config.yaml
head_dim: 64
tie_word_embeddings: true
parallel_block: false
init: "normal"
lr_mult_o: 4.0
lr_head: 0.00971
decay_fraction: 0.801
Each number is 200 + 30 x the weight over its row's rms, rounded and kept within 0 to 999. Layers, rows and columns count from 0. The size before them is the row's rms in percent of the matrix's.

# layer 8 MLP up, 768x192, rms 0.152, rows 561-633, columns 48-95
105,230,176,204,130,237,250,162,191,118,239,173,219,224,157,189,186,174,169,202,216,217,168,182,167,164,174,200,210,149,175,200,226,183,218,206,247,189,245,176,214,174,141,185,185,181,161,131,200
113,148,214,221,189,183,205,194,231,218,134,198,236,201,214,189,177,184,195,194,235,206,173,234,152,212,190,185,167,245,205,130,203,200,220,201,182,211,196,221,190,200,185,192,159,189,203,172,199
097,253,240,198,243,215,222,228,207,198,148,191,234,221,204,161,212,185,202,142,205,193,165,162,179,156,235,188,272,189,171,247,145,209,220,208,230,197,155,240,193,165,223,195,211,203,234,193,183
093,268,223,222,201,239,224,136,192,247,189,235,215,164,182,192,180,221,235,179,163,214,205,211,161,221,172,203,193,184,208,192,234,168,217,271,211,198,166,185,150,187,180,173,171,212,223,215,193
101,199,173,218,250,206,193,206,237,201,208,167,253,164,248,224,161,196,170,229,229,157,236,158,223,253,145,228,193,161,157,210,249,228,209,147,194,140,196,204,178,230,234,245,164,133,257,216,202
094,188,200,213,181,133,171,168,189,225,153,213,196,230,212,220,172,224,202,161,193,197,222,210,220,198,201,195,228,163,266,198,140,187,177,214,203,231,247,203,215,273,184,214,252,166,207,197,252
094,221,179,168,188,178,153,177,158,191,152,211,168,261,211,253,223,192,265,219,262,240,168,156,227,211,207,206,181,174,192,179,213,169,192,177,189,203,275,182,219,179,161,226,200,171,172,128,177
096,189,180,196,186,184,206,269,218,214,242,150,190,159,215,196,159,217,224,157,277,171,227,210,201,216,205,219,223,193,227,220,202,206,200,211,232,162,196,213,201,213,218,251,280,202,223,130,171
107,120,197,209,212,229,180,222,176,143,234,175,189,157,179,244,185,187,175,142,173,164,153,149,192,204,208,171,155,210,236,204,189,190,190,192,198,203,165,207,261,232,237,174,177,215,222,187,190
101,230,201,148,225,197,215,150,124,174,175,197,197,202,248,219,211,185,203,202,153,211,211,203,189,181,201,181,192,158,146,257,177,218,135,195,160,187,177,233,215,199,204,152,201,172,194,209,152
097,161,247,221,207,226,239,190,212,178,218,162,207,130,172,203,210,176,196,205,181,206,200,174,207,214,200,171,204,193,202,161,148,195,262,196,233,213,176,180,187,209,184,171,230,253,142,244,184
096,218,197,223,171,228,211,218,140,185,162,185,218,231,205,233,239,151,184,227,196,218,204,202,206,197,201,211,173,196,186,216,290,270,180,200,251,196,142,261,194,229,229,208,153,187,197,229,181
102,206,184,236,183,210,175,201,168,163,250,179,160,202,218,223,226,220,195,220,222,177,182,211,195,207,179,211,200,187,182,164,186,142,248,115,183,152,170,202,192,176,207,192,217,215,197,214,128
094,165,209,209,185,196,185,144,229,219,180,171,184,190,166,219,218,241,174,214,161,211,206,200,177,211,235,231,186,249,237,150,197,246,223,149,264,270,180,230,230,130,181,209,229,211,204,180,199
098,168,197,204,177,269,205,152,171,235,205,247,221,175,195,244,190,250,231,206,175,180,229,225,128,244,233,191,198,185,202,208,160,193,214,206,210,242,187,189,227,161,226,210,207,276,213,188,222
097,201,184,224,184,151,193,192,148,222,216,176,150,207,191,241,172,153,191,179,224,249,180,216,185,174,212,258,214,186,166,176,176,245,185,201,231,235,234,209,145,173,245,225,183,201,210,203,205
095,193,188,194,204,195,216,202,182,214,200,179,152,241,131,196,166,189,207,226,240,182,174,166,158,178,196,217,192,218,249,186,175,215,160,236,203,205,191,220,177,178,169,176,199,213,230,182,153
095,158,184,226,171,184,252,199,124,245,243,170,167,200,170,169,160,187,235,195,189,212,203,263,251,189,241,193,170,217,226,191,179,178,194,234,173,217,185,215,211,236,190,208,251,200,209,233,182
102,210,284,278,216,188,213,176,209,135,297,191,226,153,224,186,153,218,253,222,201,203,238,202,191,164,210,179,213,205,208,184,191,215,150,193,143,187,172,196,219,178,175,183,180,211,190,184,282
096,248,171,220,223,199,185,177,145,168,169,220,192,179,173,154,180,203,186,207,174,221,166,206,220,209,152,271,153,215,194,210,167,158,232,248,176,196,188,204,188,161,184,216,241,209,227,204,158
102,200,212,206,221,238,230,248,223,199,167,177,207,203,237,180,219,184,202,237,208,209,221,111,154,182,198,198,227,206,157,167,214,161,208,219,152,185,232,174,197,178,240,246,193,200,167,192,300
099,164,183,179,219,238,207,221,192,227,167,193,235,128,207,243,193,203,238,173,197,216,207,160,209,201,159,236,211,163,196,175,190,182,230,174,225,184,166,223,189,189,190,224,176,206,236,212,234
120,214,340,259,218,207,215,181,193,197,165,242,202,181,190,223,247,150,226,164,182,193,219,136,191,228,211,209,208,130,224,141,170,207,201,180,193,239,167,212,219,203,232,193,197,216,155,195,214
099,260,192,216,172,214,196,279,174,171,221,188,235,203,178,230,260,192,149,211,190,169,177,213,170,262,162,155,197,179,192,217,224,193,173,249,203,217,246,204,223,212,187,224,171,240,182,195,207
106,191,247,191,262,185,189,203,222,165,205,212,180,176,238,179,217,185,216,147,194,154,204,205,217,147,194,222,193,183,232,228,216,216,224,209,213,189,179,188,155,211,188,172,185,185,258,198,169
094,192,180,164,226,172,233,163,169,220,155,187,231,183,184,156,215,182,181,195,226,195,186,208,213,239,194,173,197,229,206,171,144,232,216,184,227,196,229,217,252,215,190,176,239,227,215,167,241
089,248,180,237,204,217,239,183,143,268,165,219,182,211,202,227,246,220,196,286,193,222,203,193,233,199,215,212,180,223,265,229,242,184,184,176,169,202,173,182,215,205,229,182,191,177,233,176,217
093,228,208,180,143,196,189,224,220,212,159,178,170,114,242,195,208,181,245,192,162,215,161,188,232,189,168,179,232,171,195,205,201,202,149,193,178,232,207,162,193,227,187,175,237,217,212,194,160
101,186,185,201,180,243,166,221,267,224,169,198,220,188,253,127,239,215,180,171,181,160,202,223,201,238,173,192,249,150,234,157,199,266,195,153,162,188,193,229,221,250,181,213,94,216,190,207,236
099,213,246,196,203,164,195,211,185,228,205,141,224,212,190,217,231,170,196,174,198,234,170,172,187,189,234,231,321,222,165,210,229,232,171,217,225,166,209,255,204,167,218,255,229,210,174,225,217
096,147,153,192,194,171,174,225,240,162,229,201,182,135,185,210,206,230,205,169,157,222,194,174,203,178,158,237,208,197,198,223,241,227,263,196,194,205,243,249,209,217,198,235,173,131,178,226,269
093,159,197,156,157,181,195,183,209,150,247,218,160,237,232,201,180,141,237,213,197,193,123,204,212,189,207,241,223,240,260,128,166,191,203,187,243,161,191,247,202,222,203,216,205,204,191,243,162
099,102,210,187,224,160,198,178,199,190,216,222,228,201,169,202,251,175,193,242,202,241,163,183,197,185,229,135,227,216,198,171,209,219,208,222,208,213,188,140,248,168,217,131,198,169,204,181,204
096,191,216,293,191,181,226,195,152,238,245,213,185,167,245,192,193,181,223,204,154,213,244,244,162,254,183,169,194,197,207,201,231,191,216,164,172,260,187,231,211,172,199,163,179,173,213,212,209
096,150,202,147,184,176,175,187,227,207,211,239,165,230,210,220,229,187,225,188,184,195,208,205,233,245,178,197,220,245,163,231,140,200,239,200,257,192,208,210,165,214,198,177,220,201,178,180,249
096,235,199,218,242,218,202,196,201,146,218,177,213,178,219,221,181,240,181,147,184,229,213,187,208,158,171,189,281,210,180,190,227,238,204,210,192,168,172,258,219,189,223,250,202,259,190,224,202
093,198,248,202,173,225,209,280,185,167,160,191,182,182,229,170,189,192,181,203,193,214,150,222,288,235,222,220,205,191,182,196,237,201,152,187,163,238,238,178,139,176,201,143,218,240,231,169,191
104,213,207,196,196,203,208,197,242,218,185,251,194,194,164,232,244,211,196,181,165,166,227,154,192,237,112,242,173,216,178,163,198,241,227,216,220,160,216,219,144,173,193,212,178,198,147,223,194
104,159,217,193,196,268,201,204,243,191,171,215,209,148,239,176,158,186,159,183,197,181,207,207,232,139,243,214,201,144,188,143,237,230,165,216,201,204,174,200,217,177,176,185,215,208,198,196,178
092,245,187,217,198,226,226,211,187,216,165,192,203,237,183,196,214,199,194,146,208,227,217,172,234,208,236,234,208,237,216,213,153,211,195,167,247,218,160,237,180,203,201,206,153,183,193,182,210
089,187,184,211,223,200,198,171,183,246,193,204,156,157,194,213,202,229,144,138,220,230,215,206,216,263,199,182,150,193,211,223,140,196,140,219,213,203,163,212,190,190,219,163,180,203,221,230,117
090,218,146,218,216,221,178,149,173,222,187,222,228,187,237,185,228,167,173,166,170,215,185,174,163,223,196,238,199,188,176,243,172,149,198,207,183,186,179,182,213,212,143,177,216,174,191,254,163
107,226,219,207,229,193,206,202,196,177,217,201,189,202,169,220,220,247,207,208,190,168,179,239,201,199,141,236,166,140,228,187,219,235,235,189,223,175,205,171,191,179,203,205,229,252,214,209,179
097,187,165,159,195,195,221,205,130,220,213,174,189,230,196,272,175,217,228,174,143,165,197,170,214,256,206,176,146,204,210,208,192,209,167,159,189,200,204,182,180,173,154,148,218,207,190,195,220
095,233,235,207,203,204,197,206,198,163,225,254,217,230,236,220,195,188,214,161,211,162,197,216,191,206,164,214,200,239,150,206,202,161,177,187,231,245,177,202,197,199,135,174,201,220,219,205,179
108,169,203,299,219,219,129,234,216,191,238,177,199,210,215,231,198,168,218,261,189,148,192,223,207,172,220,214,175,188,221,194,218,263,231,205,241,193,208,215,256,226,158,179,229,226,221,243,193
102,184,245,202,188,242,224,247,220,206,232,191,223,226,167,172,229,218,174,211,207,145,201,218,200,208,206,225,180,210,141,169,211,216,215,192,193,241,205,217,231,206,180,156,218,201,235,170,268
103,271,140,234,249,209,213,163,181,227,223,250,177,201,211,147,152,207,199,181,195,179,133,202,186,216,214,213,186,198,227,187,147,209,109,185,189,190,188,219,230,225,178,222,194,252,230,206,185
096,193,213,193,199,180,228,201,257,172,167,202,212,231,169,278,210,208,173,138,197,228,173,216,185,195,197,177,209,204,122,162,189,189,205,201,199,223,244,162,205,181,189,195,203,245,216,203,168
093,214,238,211,193,197,192,188,161,200,195,169,216,213,206,232,209,209,193,218,215,233,169,156,212,223,156,180,200,226,174,201,190,168,194,207,243,191,214,238,188,258,264,201,141,183,250,201,231
103,229,212,251,190,226,169,204,257,151,159,207,212,196,224,140,180,179,206,142,183,215,211,192,185,179,201,168,204,214,231,191,229,177,204,181,142,169,225,239,154,200,226,189,213,172,177,158,189
097,138,220,182,198,227,180,246,203,200,203,189,189,245,199,206,279,154,178,210,214,227,164,212,198,179,181,167,208,225,209,225,206,150,177,211,313,235,188,209,224,227,210,228,201,229,207,175,217
091,194,195,194,216,240,179,229,210,225,147,236,161,204,120,194,216,180,146,246,224,185,215,202,175,188,212,227,241,216,184,188,211,239,152,226,196,228,216,200,167,176,228,215,224,196,242,241,215
091,160,202,159,220,211,181,194,177,218,217,169,182,241,192,186,194,252,167,169,204,181,232,245,172,140,231,244,205,191,216,208,228,250,196,255,215,195,221,215,146,186,170,185,171,155,191,213,185
097,206,200,216,142,209,171,181,233,223,164,183,208,205,207,222,195,157,158,225,194,187,202,191,168,183,199,220,183,211,160,194,252,144,194,207,168,138,194,263,181,245,201,128,196,234,177,226,186
101,181,258,186,207,190,224,209,188,133,156,202,201,283,243,175,165,232,164,204,224,174,216,194,180,178,237,218,203,218,180,154,185,231,199,209,149,175,192,187,215,164,188,262,175,195,180,191,186
094,239,175,174,257,242,228,210,213,147,173,183,171,129,232,162,214,243,250,161,245,150,244,213,169,174,253,244,208,231,200,178,226,184,190,201,199,168,188,320,195,207,229,243,189,210,208,171,211
099,203,218,227,214,186,253,193,225,190,226,213,133,242,147,254,264,198,185,287,175,284,245,231,181,196,197,169,210,176,170,219,153,242,235,223,196,212,236,202,177,215,189,169,228,201,171,141,232
094,151,197,187,206,143,170,221,247,219,155,180,157,243,168,173,224,188,180,182,180,222,228,177,220,226,189,166,169,191,227,223,194,195,233,206,223,228,241,144,192,212,193,170,250,171,213,191,235
107,198,250,195,239,209,223,211,233,240,134,157,202,181,206,168,211,230,156,224,187,226,198,112,204,164,205,179,197,160,222,197,199,216,243,205,226,220,191,154,208,179,188,279,128,177,242,230,182
090,228,221,227,163,164,215,178,173,231,196,199,173,187,234,222,278,210,172,200,161,203,236,143,235,222,210,185,167,219,163,231,210,208,202,205,249,185,210,223,231,231,185,188,220,204,165,149,252
094,163,211,242,174,218,193,176,175,190,177,229,149,204,206,249,200,250,185,178,187,230,179,200,190,194,196,165,197,221,199,150,181,199,210,235,203,212,221,169,223,167,189,204,181,167,180,196,232
098,191,171,202,159,192,149,191,225,257,215,172,135,158,188,227,224,212,205,221,181,170,223,179,245,183,214,196,186,154,233,133,214,184,161,243,172,214,198,189,172,257,226,199,158,233,236,200,198
097,213,199,217,174,203,151,208,170,188,185,239,223,251,173,224,281,189,227,218,220,167,203,160,212,188,197,175,159,193,268,203,235,241,174,230,236,202,207,218,191,228,198,179,202,140,219,171,210
095,180,194,184,185,143,210,213,203,150,199,197,202,213,184,225,233,170,160,240,230,191,225,189,216,152,205,207,171,251,207,243,226,196,173,167,202,267,171,214,212,185,204,243,192,215,216,169,218
091,227,191,210,176,228,196,256,198,202,155,228,236,125,247,171,225,178,203,230,205,164,224,225,261,197,196,169,196,210,133,204,206,228,193,200,188,214,181,221,180,162,167,175,212,135,270,165,205
102,155,199,199,171,182,236,229,238,167,140,266,227,222,194,217,183,169,178,210,173,116,118,183,169,179,201,188,227,172,208,206,201,222,194,227,216,183,224,187,224,214,218,186,168,190,195,179,186
098,228,260,174,223,167,221,209,205,176,199,281,243,162,159,192,233,204,223,224,206,173,197,240,168,175,196,179,193,151,238,183,151,216,147,142,208,167,248,271,241,212,184,203,174,225,206,175,227
096,162,184,270,222,191,170,218,228,123,198,149,224,189,234,196,171,178,182,166,170,254,236,189,212,167,255,202,225,193,235,196,190,162,250,235,171,181,176,211,218,172,214,204,141,219,212,223,187
105,244,165,241,206,233,230,187,172,249,172,167,195,232,221,165,228,256,271,215,199,210,166,203,153,239,239,190,241,205,201,163,173,209,204,208,219,228,215,242,215,305,196,198,210,155,201,223,189
097,262,198,202,179,234,246,197,147,168,197,200,208,215,210,239,182,189,242,161,166,190,136,196,163,202,219,191,250,248,138,205,170,145,237,210,221,192,181,171,193,296,208,187,242,224,191,198,140
094,186,218,225,201,191,174,197,200,245,161,210,200,226,138,198,233,199,184,200,227,208,194,178,239,188,218,148,190,230,239,160,216,199,239,211,179,198,183,217,221,225,229,187,218,242,193,119,178
094,210,182,189,233,211,220,185,166,190,238,191,288,135,194,197,229,233,157,171,189,191,124,218,174,183,193,241,196,196,239,142,218,183,203,201,251,214,175,187,287,249,207,182,212,207,215,164,186
# layer 8 MLP down (transposed), 768x192, rms 0.0422, rows 561-632, columns 48-95
082,196,199,145,246,162,165,231,204,251,205,217,249,229,198,202,226,204,155,233,168,182,223,208,199,226,169,198,202,229,158,202,175,176,230,187,188,154,171,233,194,218,241,184,245,138,216,181,189
118,150,207,273,192,223,173,251,245,215,193,190,187,111,190,191,218,258,187,209,194,230,181,198,193,144,204,163,178,217,202,212,147,199,222,244,215,242,196,226,147,214,180,197,213,243,200,229,161
098,168,243,221,194,239,177,143,121,180,243,212,206,211,218,161,190,191,198,182,160,213,169,196,228,226,174,232,204,212,204,223,211,201,133,231,240,260,179,219,186,228,179,259,264,148,169,170,192
097,212,231,197,202,222,245,215,253,221,181,229,200,179,234,152,205,197,204,198,184,203,111,171,178,241,212,214,198,175,222,203,260,209,218,230,217,195,215,180,161,189,197,163,181,147,163,203,252
108,237,227,229,183,239,195,199,160,205,272,209,144,204,173,215,226,205,228,176,230,224,193,183,236,227,235,217,247,200,208,213,189,203,155,180,246,214,226,205,153,220,172,146,244,201,176,197,193
102,143,230,191,228,206,179,232,203,136,167,235,196,249,235,151,202,228,227,241,199,187,225,161,193,192,217,185,204,211,242,217,233,178,204,207,211,234,154,229,194,185,197,249,224,201,242,197,247
083,181,252,272,214,244,217,193,267,204,221,178,245,176,185,158,197,202,179,219,156,189,215,195,153,187,219,219,238,224,198,209,191,208,177,226,235,213,140,219,190,229,241,187,194,214,273,221,189
094,181,170,224,116,230,233,170,262,206,189,225,213,153,195,157,242,206,214,250,142,231,218,201,210,214,218,223,213,169,230,188,203,222,234,210,180,250,182,178,211,207,219,200,218,193,200,186,168
110,206,185,198,160,165,223,121,187,246,204,146,291,184,222,216,221,201,135,192,246,187,232,216,150,209,168,227,170,285,216,216,185,218,158,210,249,217,175,201,194,187,213,180,201,203,238,219,183
103,218,223,264,209,178,196,223,158,182,190,162,262,184,188,175,151,194,177,198,254,203,202,225,199,256,304,220,232,226,210,188,170,251,242,245,201,252,216,221,166,204,267,209,212,180,201,199,216
092,161,157,197,175,249,149,238,214,211,154,196,171,250,220,212,245,231,186,132,248,211,234,214,191,195,222,209,167,207,195,255,190,154,209,166,170,215,204,235,231,205,183,180,230,172,180,149,211
078,169,217,222,187,159,162,194,250,224,220,210,172,224,229,187,164,229,246,165,191,169,152,200,239,241,218,220,234,189,222,216,156,158,201,188,187,194,223,154,208,159,190,196,248,179,179,160,189
101,231,189,203,145,261,223,218,186,181,194,181,184,207,250,226,167,243,211,204,171,179,171,183,194,230,243,256,241,156,235,187,227,170,205,134,217,114,178,184,207,205,184,224,206,220,205,156,208
083,250,200,230,151,225,198,224,210,153,206,207,199,224,209,175,238,149,222,197,278,209,193,182,226,218,187,158,228,147,165,224,207,162,197,193,159,193,225,197,132,225,175,173,191,174,203,190,202
092,254,171,193,193,159,188,216,259,227,168,192,161,194,167,201,173,187,194,212,215,188,193,229,214,207,177,182,222,200,152,182,257,194,213,239,211,247,196,169,238,169,152,137,144,244,200,141,204
086,217,228,225,133,214,213,200,260,227,197,205,237,222,194,161,192,231,200,207,170,152,199,251,222,207,192,146,187,212,215,184,158,178,227,223,212,164,207,215,215,213,188,226,230,197,195,147,194
086,182,215,144,118,164,170,174,247,207,181,190,224,220,200,219,204,192,159,136,221,161,253,186,222,208,258,180,196,210,228,189,211,228,225,141,202,184,137,220,246,193,220,178,171,182,159,201,230
095,208,165,261,153,207,191,190,246,253,168,202,141,213,244,207,230,187,191,153,207,220,203,180,186,162,183,190,244,244,167,205,213,248,210,190,278,168,195,193,229,225,159,143,181,216,181,187,224
106,207,225,234,222,219,263,184,202,148,232,235,207,222,221,188,220,209,184,162,213,216,185,189,234,174,234,180,207,231,241,184,163,184,195,119,207,160,218,194,209,157,196,166,158,243,222,189,189
095,257,186,224,153,210,208,169,156,208,194,244,231,196,207,216,191,193,187,191,161,246,206,207,223,180,182,252,208,226,187,243,182,147,197,275,183,200,155,185,199,176,237,175,220,217,188,231,210
106,167,108,195,178,168,213,198,183,166,166,209,207,193,231,249,253,226,207,168,221,159,227,220,165,195,218,189,164,237,196,214,136,207,212,169,268,209,237,225,213,251,190,186,194,186,181,165,167
100,161,186,198,170,239,191,161,206,209,245,208,189,255,162,205,171,229,250,196,213,180,238,224,218,236,166,212,233,222,183,206,204,233,205,227,156,197,181,231,199,176,193,184,180,226,188,169,176
128,166,256,212,297,221,213,174,214,206,205,244,195,194,194,188,236,161,178,188,230,174,238,221,160,245,220,189,201,223,190,194,155,156,199,215,140,211,205,245,207,180,174,221,187,195,221,221,246
096,145,204,199,142,223,193,177,259,173,185,208,185,186,209,144,175,223,184,216,188,192,223,156,231,170,202,207,155,201,204,220,188,173,212,190,180,190,179,204,169,221,140,182,182,170,247,185,255
114,156,153,238,209,198,203,165,188,177,123,199,158,201,232,269,194,171,189,241,189,176,172,182,224,178,219,243,220,232,204,234,224,160,166,246,213,195,219,158,181,208,176,192,184,160,239,171,205
089,161,196,204,156,217,162,223,263,189,252,196,228,177,203,244,176,221,237,192,180,201,207,200,211,166,211,177,200,178,204,242,220,215,191,196,171,183,241,179,137,145,181,199,221,157,201,203,172
086,197,206,167,154,202,193,212,237,179,195,202,237,203,213,188,191,191,242,155,237,208,231,178,201,199,164,189,220,141,141,162,180,204,196,221,235,205,213,199,204,199,134,196,164,240,174,187,169
091,225,183,121,149,244,211,214,186,194,153,194,212,201,157,236,223,252,187,252,181,205,225,180,261,205,177,200,217,191,176,224,167,233,191,172,186,195,169,230,188,195,164,225,178,216,163,148,220
110,248,206,218,197,197,183,171,214,201,218,229,211,263,143,186,171,185,208,204,226,210,175,179,228,218,251,179,171,229,173,207,274,231,209,173,247,204,113,153,208,229,223,198,251,168,177,202,204
108,200,198,229,283,228,251,212,255,209,195,256,120,249,190,224,198,234,183,267,242,151,274,242,179,228,201,124,136,204,225,184,153,185,161,182,191,249,182,167,188,170,207,189,180,206,230,189,175
099,208,191,183,58,218,192,205,131,211,190,180,201,225,151,248,207,222,179,199,147,223,204,225,211,182,184,176,194,193,221,195,212,206,220,234,247,161,187,200,177,191,202,214,200,240,228,183,181
083,229,165,223,87,185,208,178,179,207,145,166,224,203,159,184,194,250,216,201,179,246,216,172,187,231,234,130,196,212,106,258,216,210,215,207,205,220,234,193,262,195,156,174,180,163,177,183,214
105,220,131,238,175,207,233,186,217,220,239,190,191,189,166,153,188,277,188,154,212,281,193,257,187,210,198,228,232,210,222,202,232,208,226,167,220,209,216,223,222,219,216,280,242,218,200,219,166
093,196,164,191,102,255,172,198,199,201,153,203,217,187,166,219,215,180,145,215,266,156,168,169,194,196,230,191,194,205,164,220,236,196,194,224,254,205,232,190,219,177,183,225,189,195,180,194,183
096,163,196,219,145,185,215,260,186,179,189,181,188,211,190,194,170,218,179,198,214,173,203,159,160,153,228,200,196,158,231,184,253,221,220,148,181,140,219,148,227,183,241,201,220,200,171,163,228
100,156,215,209,228,248,229,226,200,176,189,248,180,256,167,177,160,236,191,259,170,165,131,190,186,215,241,172,187,154,210,190,189,182,228,181,226,133,226,201,221,239,208,163,193,168,185,178,211
089,168,159,227,209,145,176,176,231,259,204,215,170,191,196,223,213,202,225,203,212,279,212,192,272,206,167,215,221,206,196,254,200,151,162,168,158,207,213,144,212,171,255,176,248,204,245,193,185
105,279,196,212,160,142,190,205,177,177,141,153,186,183,212,185,255,210,195,216,207,247,170,213,225,187,167,199,166,195,195,232,134,142,171,153,198,188,187,187,210,246,237,248,239,214,171,168,208
122,193,223,175,166,195,169,204,240,178,172,211,210,177,219,202,218,173,171,171,196,172,201,179,201,179,188,203,195,190,192,195,171,258,185,189,203,231,225,184,214,200,145,172,204,184,202,218,218
080,166,214,182,183,153,185,230,277,240,230,203,224,146,191,209,177,178,196,255,185,172,219,207,187,239,211,140,209,164,199,136,227,216,169,204,170,193,231,166,254,218,234,203,216,218,176,184,207
091,188,172,221,163,231,183,151,206,165,160,226,181,205,161,193,190,148,157,198,201,222,248,193,211,195,187,231,170,213,220,249,151,169,190,152,205,153,194,166,202,150,175,139,242,253,209,165,247
094,226,162,200,129,194,194,169,166,186,205,228,225,177,183,208,231,133,160,204,222,229,217,218,201,251,175,196,220,190,216,265,145,170,159,133,153,222,183,207,234,181,163,192,159,178,198,216,226
113,256,235,234,167,169,206,174,143,219,198,171,234,219,215,235,138,240,256,184,205,190,191,233,200,200,175,212,170,159,221,215,198,251,220,259,187,236,225,127,250,186,148,174,185,230,202,214,181
087,136,141,219,162,161,167,147,175,205,217,171,217,176,250,206,188,221,202,191,230,227,185,197,184,233,173,178,227,185,194,217,162,185,184,192,185,169,236,215,223,265,224,179,155,218,218,176,247
079,185,200,54,211,189,178,254,243,221,217,220,228,170,214,203,170,193,204,206,208,212,155,210,236,235,220,187,230,213,221,201,190,169,245,218,184,227,213,171,238,165,185,182,151,187,222,232,172
111,164,202,180,139,184,169,192,222,229,188,195,196,183,230,198,224,252,173,192,208,198,216,231,198,266,227,220,246,245,186,210,230,178,228,200,142,219,244,240,175,179,222,222,220,170,169,211,200
093,168,200,161,221,217,213,184,227,244,187,218,227,198,202,179,190,160,213,215,178,200,226,196,172,223,211,170,203,152,280,236,189,224,199,194,199,175,230,200,180,236,221,237,207,198,182,190,228
116,204,211,218,250,173,210,163,196,155,198,209,184,213,176,200,196,179,167,226,164,184,239,231,132,174,191,250,197,185,180,204,223,225,222,239,187,223,241,210,234,177,121,161,232,192,221,203,248
084,215,199,213,244,266,167,171,200,214,202,183,223,170,187,164,140,200,274,244,216,180,176,244,206,199,199,188,204,198,210,242,231,222,212,210,162,179,239,201,295,222,167,140,189,181,202,229,174
088,180,182,174,141,223,264,200,221,224,203,209,196,202,210,221,178,196,203,182,228,204,191,236,214,176,273,255,220,215,225,196,208,190,253,206,148,216,235,153,219,192,160,201,277,226,192,137,206
099,160,193,186,144,220,235,149,181,237,194,216,233,172,195,198,207,204,129,157,203,188,205,166,205,201,217,229,182,170,227,201,215,234,246,241,141,201,239,137,210,187,187,218,170,236,242,171,207
079,246,182,206,127,166,196,103,172,193,209,166,214,157,166,228,124,240,244,209,270,199,216,210,198,254,198,228,186,174,216,167,179,216,257,186,128,194,205,196,174,170,214,156,198,164,156,192,195
093,190,231,238,168,202,197,157,174,195,162,156,246,205,300,210,171,223,237,206,160,227,152,210,188,221,246,193,200,181,189,166,169,197,212,227,200,202,193,203,229,204,170,206,193,206,170,171,171
087,245,250,242,155,224,160,195,225,174,206,145,172,217,205,193,175,216,204,191,195,207,172,196,203,176,190,193,251,214,167,199,174,216,256,176,215,215,193,207,192,138,231,158,256,188,261,259,199
092,172,198,161,195,175,236,130,182,196,198,203,166,220,188,196,214,209,187,223,185,233,241,213,169,172,182,192,247,228,182,213,188,200,146,235,210,200,218,215,172,167,190,257,177,228,188,242,220
103,171,194,186,160,207,183,226,189,201,258,230,183,209,208,182,220,244,206,194,224,265,157,198,150,153,210,186,182,200,224,185,151,181,182,208,172,217,155,243,184,188,160,180,203,246,166,176,199
095,199,243,183,150,165,196,161,231,248,216,248,151,216,192,236,228,151,199,191,151,191,160,182,148,212,242,220,218,203,242,178,183,200,207,153,204,189,206,141,167,220,224,179,227,160,193,297,220
097,211,162,192,207,171,202,188,184,190,239,162,169,228,237,225,185,240,170,217,179,219,226,233,107,234,232,207,178,191,192,214,236,194,224,232,241,235,172,169,203,219,218,187,245,198,191,189,219
096,198,168,218,106,209,190,257,200,187,197,249,230,158,212,233,184,207,218,205,262,217,161,197,238,158,249,178,237,139,159,205,230,186,194,185,225,164,221,190,167,168,204,221,222,219,168,221,167
111,210,245,215,182,240,184,200,195,196,214,162,227,210,240,223,170,182,214,181,198,164,179,217,224,167,227,249,173,192,231,158,187,195,164,155,172,228,152,195,164,195,218,219,151,236,224,228,161
085,179,148,174,166,193,250,181,199,180,222,249,218,207,144,209,172,168,180,197,179,170,227,186,173,206,214,219,190,188,181,185,222,233,170,232,180,209,189,201,142,188,168,184,147,245,196,172,207
091,240,170,174,229,210,191,232,189,237,207,140,243,252,218,190,210,178,206,265,196,257,197,189,164,151,181,127,204,199,175,215,205,227,209,199,243,161,149,196,188,211,185,193,235,208,234,192,198
099,230,224,209,199,231,205,186,171,191,211,187,210,157,164,207,234,207,198,215,241,229,170,157,184,244,143,185,208,209,154,254,147,198,229,188,179,212,211,217,193,236,228,192,191,201,199,226,157
093,263,270,197,189,202,191,151,225,254,229,209,170,186,223,273,178,206,166,216,228,216,237,206,189,241,196,221,224,183,158,180,168,181,202,124,200,165,232,189,198,196,152,187,183,201,142,198,179
106,193,214,142,111,207,203,157,167,207,164,201,153,197,191,118,180,224,282,210,174,213,223,245,238,238,187,236,175,212,229,230,247,208,197,198,171,150,182,206,237,246,219,223,175,183,169,153,227
093,183,242,219,158,221,201,213,187,132,241,168,212,291,196,217,149,163,214,179,213,204,220,136,110,237,231,236,202,180,223,258,186,212,168,182,223,183,233,196,219,261,220,196,180,231,165,249,186
101,163,157,178,164,136,255,187,170,217,217,190,207,217,170,182,210,203,190,194,208,264,270,159,167,198,197,176,216,216,220,195,198,201,230,179,208,202,179,156,184,185,210,197,190,170,161,234,205
108,103,178,214,175,248,183,181,186,200,225,197,214,192,204,228,209,133,192,198,130,164,171,215,196,186,215,227,224,236,187,248,204,187,197,249,239,181,178,172,193,226,237,264,156,181,227,215,200
100,221,164,256,211,184,190,201,215,186,209,229,211,225,194,171,222,253,166,187,168,181,198,148,190,211,158,172,178,207,199,221,200,139,183,167,224,207,176,210,239,156,222,230,218,175,215,181,213
111,213,161,173,159,195,216,207,231,163,195,195,245,146,182,204,149,181,227,240,231,140,268,231,176,194,224,253,193,181,180,183,241,176,247,190,184,216,198,199,199,213,233,184,228,221,232,182,216
097,199,240,208,186,174,191,187,215,222,162,175,228,187,163,198,207,212,213,239,189,196,186,186,238,230,187,139,274,193,204,169,153,194,150,174,229,200,196,200,153,237,169,177,192,125,253,203,219
087,193,202,232,158,237,140,160,192,203,227,242,169,192,194,257,215,229,241,190,200,273,198,243,226,154,203,173,186,254,207,213,205,234,253,167,217,218,160,171,150,158,159,184,188,242,204,220,193